Each number is 128 + 24 x the weight over its row's rms, rounded and kept within 0 to 255. Layers, rows and columns count from 0. The size above them is the row's rms in percent of the matrix's.

# layer 4 attention output (transposed), 256x256, rms 0.0282, rows 57-63, columns 0-63
size [ 76  81  77  82  80  80  78]
[[ 92 143 150 132 145  94 134  93 167 118 101 128 138 145 152 126 147 133  98 127 120  84  91  89 127 119 124 144 117 165 135 156 117  83  75 128 106 100  95 119 158 117 140 151 104 126 173 142 157 137 137 129 132 132 122 117 141 132 145 139 147 137 115 141]
 [123 159 130  86 124 131 103 151  71 119 154 114 156 141 144 113  99 112 140 105 141 139 130 149 130  69 125 114  97 144 124 101 129 142 139 153 130 120 140 151 119 139 145 110 132 141 129 164 171 155 161  74 122 128 121 147 139 120 164 104  88  99  86 146]
 [ 92 142 154 117 121 149 127 167 100 171 114 140 143 122 108 134 121  95 101 165 123 135 110 112 129  97 120 113 145 163 174 118 158 155 134  98 135 135 138 125 136 137 105 121 144 106 132 124 122 126 183 135  93 175 131 143 177 145 145 152 121 158 136 112]
 [133 132 148 118 121 150 115 158 189 118 139  99 129 120 130 148 141 135 122 122 154  88 151 160 138 160 126 125 124  99 149 179 123 148  97 110 156 129 126 106 118 134 114 147 107 101 117 106 137 149  98 103 124 123 137 169 138 123 155 129 104 139 127  85]
 [169 119 118 102 153 143 169 154 133 124 166 132 113 117 120 142 121 133 162  94 111 125 146 168 180 133 126 126 151  98 151  85 113 150 127 128 124 103 136  92 115 155 124 111 156  95 166  89  95 128 153 101 107 148 134 164 113 112 180  90 112 111 124 157]
 [157 159 152 114 132 113 113 127 152 109 150 127 129  80 141 146 127 103 159 125 140 145 123  94 142  79 157 125 111 134 134 146 146  93 123 145 125 138 144 167 124 109 139 103 140  70 137 130 126 137 149 130 119 151  92 110 141 158 157 101 137 132 142 156]
 [155  88 159 136 118 109 141 100 125 119 106 145 124 125 167 113 122 118 151 161 106 182 129  91 126 146 119 112 136 135 154 129 139 119 130 128 128 133 158 123 188 181 101 110 139 115 135 153 116  79 158 164 122 148 142 107 113 149 108 168 148 173 165 148]]
# layer 4 attention value, 256x256, rms 0.0315, rows 58-63, columns 0-63
size [ 88  81  84  81  82  82]
[[113 136 116 148 131 153 151  99 127 153 147 114 111 124 110  99 144 136 138 172 103  82 129  81  77 129  96 161 135 171 113 119 138  57  97 118 142 174 145 116 137  87 146 130 111 111 132 106 121 104  93 151 126 178 103 135 137  99 146 132 121  84 140 112]
 [103 108 104 143 146 126 150 102 157 136 121 119 140 147 116 115 179 144 119 181 144 131 138 148 120 151  97 117 113 172  85 165 138 153 142 167  77 113 121 126 117  78 163 117 145 126 155 164 163 134  96  96 176 111 153 132 117 127 101 132 114 138 150 168]
 [116 156 141 145 140  96 135 123 159 136 114 151 126 131 126  81  78 150 149  84 117  99 107 121 161 116 154 147 156 126 124  91 175 112 129 131  73 110  83 109  92 151 135 149 166 152 107  96 145 123 160 156 133 145 101 119 101 152  97 125  97  86 137 137]
 [ 79 150 104 116 138 140 150 140 113 138 128 117 143 128 125 138 126 120 166 127 127 137 125 143 117 104 113 100 103 158 123 107 177  93 100 136 180 105 108 132  81  98 102 135 121 143  66 165 116 118 100 150 136 100 129  95 140 110  74 161 169 150 128 122]
 [103 146 115 111 144 158 137 130  93 128 123 117 192 186 121 116  80 160 129 124  91 114 136 145 132 164 136 134 144 151 126 115 139 159  81 141 129 127 118 168 145 146 120 130 147 164 108  97 140  99 135 130 111 104 158 144 117 162  97 116 162 104 151 123]
 [ 97 124 116 132 126 139  95 114 158 185 112 144 153 169 103 176 147 149 114 159 111  77 129 148 184 129 116 188  91 141 116 130  94 176 145 147 134 108 112  93 156 125 108  95 147 148 126 134 129 159  95 126 128 117 159 134 143 127 149 104  93 114 100 119]]
# layer 4 attention query, 256x256, rms 0.0381, rows 64-81, columns 0-63
size [ 80  92 106  88 131  74 125  91 103 111 114 142  99 103  98 100  95 102]
[[138 113 147 122 125 179 155 130 160 144 120 111 145 142 123 125 111  99 139 137 104  84 127 137 161 145 115 150 138  98  97 116 127  96 133 142 152 133  95 148 110 188 169 103 140 107 134 116 141 143 128 120 180 120 133  92 105 104 147 152 151 118 121 120]
 [128 116 108 128 113 139 141 112 152 146 103 133 146 115 122 150 122 129 149 125 116 133 152 123 164 179 214 180 106 121  98 159 147 154 126 116 149 125 145 138 116 146 127 155 119 134  91 114 105 106 148  91 158 136 122 155 129 148  94 148 138  84 159 134]
 [125 146 123 134 133  99 127 120 142 138  96 159 139 151 108 112 128 165 118 115 126  80 166 169 101 170  79 136 131  96  89 124  70 147 122 124 135 155  95  54 114 156 140 142 105  78  93 159 113 181 108 130 161  97 145 124 112  85 127 102 101 130 150 136]
 [144 104 167 131 122 162 121 126 126 116 139 154 137 133  84 173 148 139 120  95 125 136 144 188 116 156 123 129 113 147 115 140 112 142 128 148 133 124 148 112 133 127  93 147 143 137 137 118 133 137 152 116  97 130 158 164 133 117 159 157 120 164 120 136]
 [138 146  96 139 132 103 153 147 139 136 116 141 113 155 116 121 150 142 167 133 136 105 166 144 106 130 103 130 119 123  90 101 116 157 127 187 139 126 141 157 108 159 113 104 144  95 141  64  74 141 111 121 115 127 118 138 114 119 123 127 151 120 152 134]
 [121 117 163 129 123  92 154  76 168  75 123 102 112 150 104 118 133 121 138 121 140 141 135 183 162 101 108 180  86 125 166 134 127  70 148 137 142 100 121 142 125 163 109 126 143 110 125 127 116 109 150 141 123 171 152 134 156 133 140 166 132 128 156 111]
 [139 137  97 140 108 104 151 153 146 152 116 133 149 127  99 149 150 142 144 155  89 133 136 126  72 136 141 120 159 104  96 137 151 144 104 143 121 165 151 143 114 112  91 107 146  71 128  70 103 131 107 124 132 124 119 107 112 109 131  86 124 142 165 147]
 [136 175 121 139 128 104 173 157 176 120 131 142 147 128 156 116 104 122 185 145 148  94 140 150 124  89 115 153 104 126 111 115 133 128 133 157 134  94 145 159  37 165  92 115 110 122 144  96  98 128 134 132 105 127 133 119 128 139 170 133 156 136 143 127]
 [125 140 164 113 120 150  91 112 132 100 159 129  95 128 166 110  91 127  94  91 150 151 117 121 157 148  92 154  85 175 141 141 107 110 119 127 138  91 127 129 123 147 149 124 118 162 155 202 155 127 106 131 135 129 148 147 145 111 114 173 128 115 100 115]
 [ 84 105  94 153 101 138 153 139 113 142 117 106 163  83 134 163 134 122 134 125 112 127 144 125 121  98 139 125 140  77 121 111 143 132 103 147 154 135 114 153 141 117 133 126 148  88 114 114 147 112 160 107 129 199  99  99 132 118 126 125 150 144 151 126]
 [120 108 103 164 102 108 135 142 117 133 123  91 146 105 121 114 108 161 165 145  94 166 132 112 115  95 127 106 153  89  93 112 147 150  87 139 111 166 122 136 155  78 135 118 133  81 130  87 110 118 148 125 129 140 102  93 147 168 135  94 126 141 151 131]
 [119 120  89 138 102 124 146 184 149 166 109 125 176 126 111 115 132 135 161 157  80 124 158 134 110 104 156 120 157  91 108 129 109 118 109 132 135 162 121 175 124 126  93 128 140  90 130  69  98 107 148 116 124 140 128 130 103 164 150 104  96 155 161 139]
 [102  56 132 165 115 148 148  69 115 121 142 132 153 100  87 149 120 123 165 119 158 124  91 124 180 116 123 107 164 147 139  93 122 118 117 125 140 149 108 112 152 138 115  92 170  71  91 125 104 113 155 114 108  90 154 149 101  84 150 132 131 109 121 156]
 [133 133 156 106  99 121 168 175 114  82 141 159 129 116 161 140 135 133 106 148 127 151 129 146 110 106 104 129 124 119 121 134 142 113  96 136 134 108  89  77 134 128 103 130 129 136 150 135 151 116 134 130 113 131 125 116 173 123 123 154 135 170 123  87]
 [161 116 104 133  91 152 122 161 186 161 103 138 136  70 116 138 130 153 123 142  91 131 137 108  84 157 122 119 144 156 137 126  92 135 127  51 165 124 136 145 138 150  94  93 127  87 122 127 152  97 132 135 153 112 132 109 145 108  83 127 113 163 133 117]
 [ 90 143 165 149 134 131 155 124 100  72 122 115  75 115 150 118  79 123  92 140 111 147 117 105 109 107 120 142 111 166 160 125 198 170 149 111 158 107 172 122 118  96 131 125 128 197 168 162 147 136 144 112 145 113 112 108 164 101 143 168 119 136 140 115]
 [139 144 124 133 107 127 132 173 174 155 126  78 179 131 110 108 127 122 137 132 117  74 165 115 129 124  97 153 132 101  78 146  97 159 134 127 109  88 144 129 121 161 136 112 111 105 140 131 117 161 131 165 165 171 127 129 132 112 154 131  98 108 129 130]
 [107  57 126 157 114  98 112 119 128 102 130 111 154  95  98 173 138 119 134 131 123 125 127 111 113 133  99 156 120 147 159 104 161 121  96 120 174 158 128 158 122 132  86 109 149 133 124  77 139 110 163 110 112  98 126 109 183  67 153 131 158 100 152 143]]
# layer 4 attention key, 256x256, rms 0.0374, rows 64-81, columns 0-63
size [ 86  77  88 100 125  92 114  99  77 145 137  88 100 108 101 100  99 103]
[[103 110 125 124 138 105 102 126 107 130 111 131 168 113 100 121 104 156 133 122 135  94 124 170 121 171 107  97 111 147  94 147 131 100 102 129 118 129 162 109 105 137 102  84 121 112 112 122 139 157 106 130  60 133 126 136 134 130  78 129  68 156 126 114]
 [118 141 168 123 100  94 120 118 141 117 123 139 122 101  53 138 150 144 118 112 146 139 113  98 165 164  91 154 152 142 131 140 148 118 121 120 100 144 169 118 158 151  88 156 140 110  90 124 126 120 112 117 113  94 145 122 102 131 125 127 117 141  98 137]
 [116 130 115 130 147 147 101 108 128  96 150 154 147 113 114 116 128 130 122 145 152 150 141 156 147 118 169 132 166 122 118 146 125 133 107 121 150  99 151 115 161 107 135 124 164 158 131 123 144 127 153 109  58 101 172 175 154 114 128 145  80 116 116 141]
 [138 180 120 104 124 154  99 158 118 161 132 107 130 121 138  71 154 166 114 129 139 129 162 112  83  87 143 135 138 110 145 109 119 163  83  88 174 136 144 165 140 128 133 122 100  98 115 164 128  63 142 147 142 125 127 110 134 116 124  98 144 142 112 133]
 [168 136 146 175  89  98  98 134 121 131 112  91 108 104 119 156 136 164 118 162 108 110 166 153  97 139 116 129 131 122  90 155 119 121 144 131 160 123 131 143 113 139 137 118  86 118 114 146 134 117 138 150 121 104 101 164 144 128  94 114 125 156 149 130]
 [150 139 137 127 147 150 126 136 160 165 116 174 134 157  96  43 120  95 126 143 123  94 148 109  71 105 128 104 147 121 112 139 100 143 148 145 141 153 134 133 107  99 126  98  98  71  73  63 136  90 134 130 126 157 119 105 139 139 134 137 167 100 144 140]
 [156 167 140 172 110 128 101 150 148 140 100 105 114 113 146 115 133 179 152 144 108 122 161 154 107 153 144 139 163 133  94 157 149 145 139 156 176 144 143 139  97 143 157 111 108 123 131 137 110 129 110 140 145 127 122 142 125 119 114 104 144 135 156 108]
 [114  94 142 120 132 148 108 126 130 118 159 175 128 124 126 115 112  75 125  88 104 172 102 102 130 110 134  68 119 104 102 133 106 107 137 121 112 157 101 135 180  95 165 110 146 105 104  76 117 120 105 126 112 130 149 104 107 129 145  89 114 124  88 154]
 [118 123 152  99 118  92 161  88 119 125 142 120 105 135  89 137  94 134  98 118 131 107  98 113 148 131  89 197  95 141 145 115 111  93 129 160 131 139 131 103 132 171 118  86 136 146  93 175 128 149 143 105 140 125 147 119  99 141 118 179 126 101 135 118]
 [176 138 120 161 112 109 108 129 123 166  97 121 148 131 131 127 158 175 140 160 144 123 146 179  90 163 133 168 150 137  99 129 138 156 123 195 132 126 144 143 110 133 156 101  91 149 148 130 109 163 134 150 147 140 134 139 133 135  69 109 111 127 154 114]
 [153 145 115 184  72 109 122 144 134 159 114  89 137 146 144 142 139 176 164 164 119 137 153 143  92 131 131 115 189 124 107 129 117 156 144 155 139 157 106 157 120 130 155 114 103 127 100 102 108 124 115 130 163 133  99  94 107 127 104  69 126 154 170 159]
 [122 149 164 172 128 135  99 147 105  65 110 121 122 124 174  75 138 132 183 147 136 139 111 167 135 183 177  58 196  85 101 167 121 139 137 141 158 113 121 141 100  98 150 145 143 148  87 100 120 119 121 126 125 109 159 136 157 143 166  89 141 173 139 147]
 [158 127 147 155 138 145  96 154 168 148 135 126  85 148  98  79 137 112 146 115 163 157  81 120 149 144 132  78 158  99 112 138 102 132 159  94 142 122 106 112 103 129  78 139 129 107 159 142 129 168 131 140  97  77 152 172 129 169 145 108 156 128  57 142]
 [ 94 104 130 110 101 116 135 109 124  97 100 138 140 119 134 129 117 120 112 171 151 134 133 132  98 108 126 142  93 138 130 121 142 128  76 154 102  97 120 119 142 118 119 153 174 115 142 140 121 106 170 108 151 166 164 114 170 131 107 136 177 179 127  93]
 [ 91 116 121 138 156 102  99  95 140 140 165 151 117 142 144 149  98 145 135 149  99 156 115  99 114 108 118 118 131 130 119 162 103  82 122  65 138 130 152 135 131  96 124 160  83 117  79 126 134  92 160 135 166 103 128 104 144 142  79 119 127 176 150  77]
 [116 124 155 135 158 111 141 130 131 102 111 120 109  82  97 143 117 139  84 155 137 131 129 103 120 113 109 181 118 112 144 146 124 117 133 122  88 150  91 124 118  77 116 102 135 162 153 135 129 131 157 104 130 148 121 106 119 117 121 159 131 135 131  94]
 [156 147  93 148 115 131 103 139 136 159 200 101 173 140 137 144 142 129 164 130 152 143 142 150 157 142 131 133 187 118 138 121 146 193 173 173 144  91 175 129 138 173 106 119  95 122  97 116 143 132 147 128 134 100 110 120 116 139 105  80 117 143 106 179]
 [125 117 147 130 138 121 100 145 174 108 134 154 122 147  99 133 117 104 152 166 135 150 128 100 121 121 121  76 164 121 118 135 109 192 149 124 167 152 132 113 119 151  92 148 134 123 124 125 127 126 159 146 136 129 149 155 160 131 136 107 155 165  93  99]]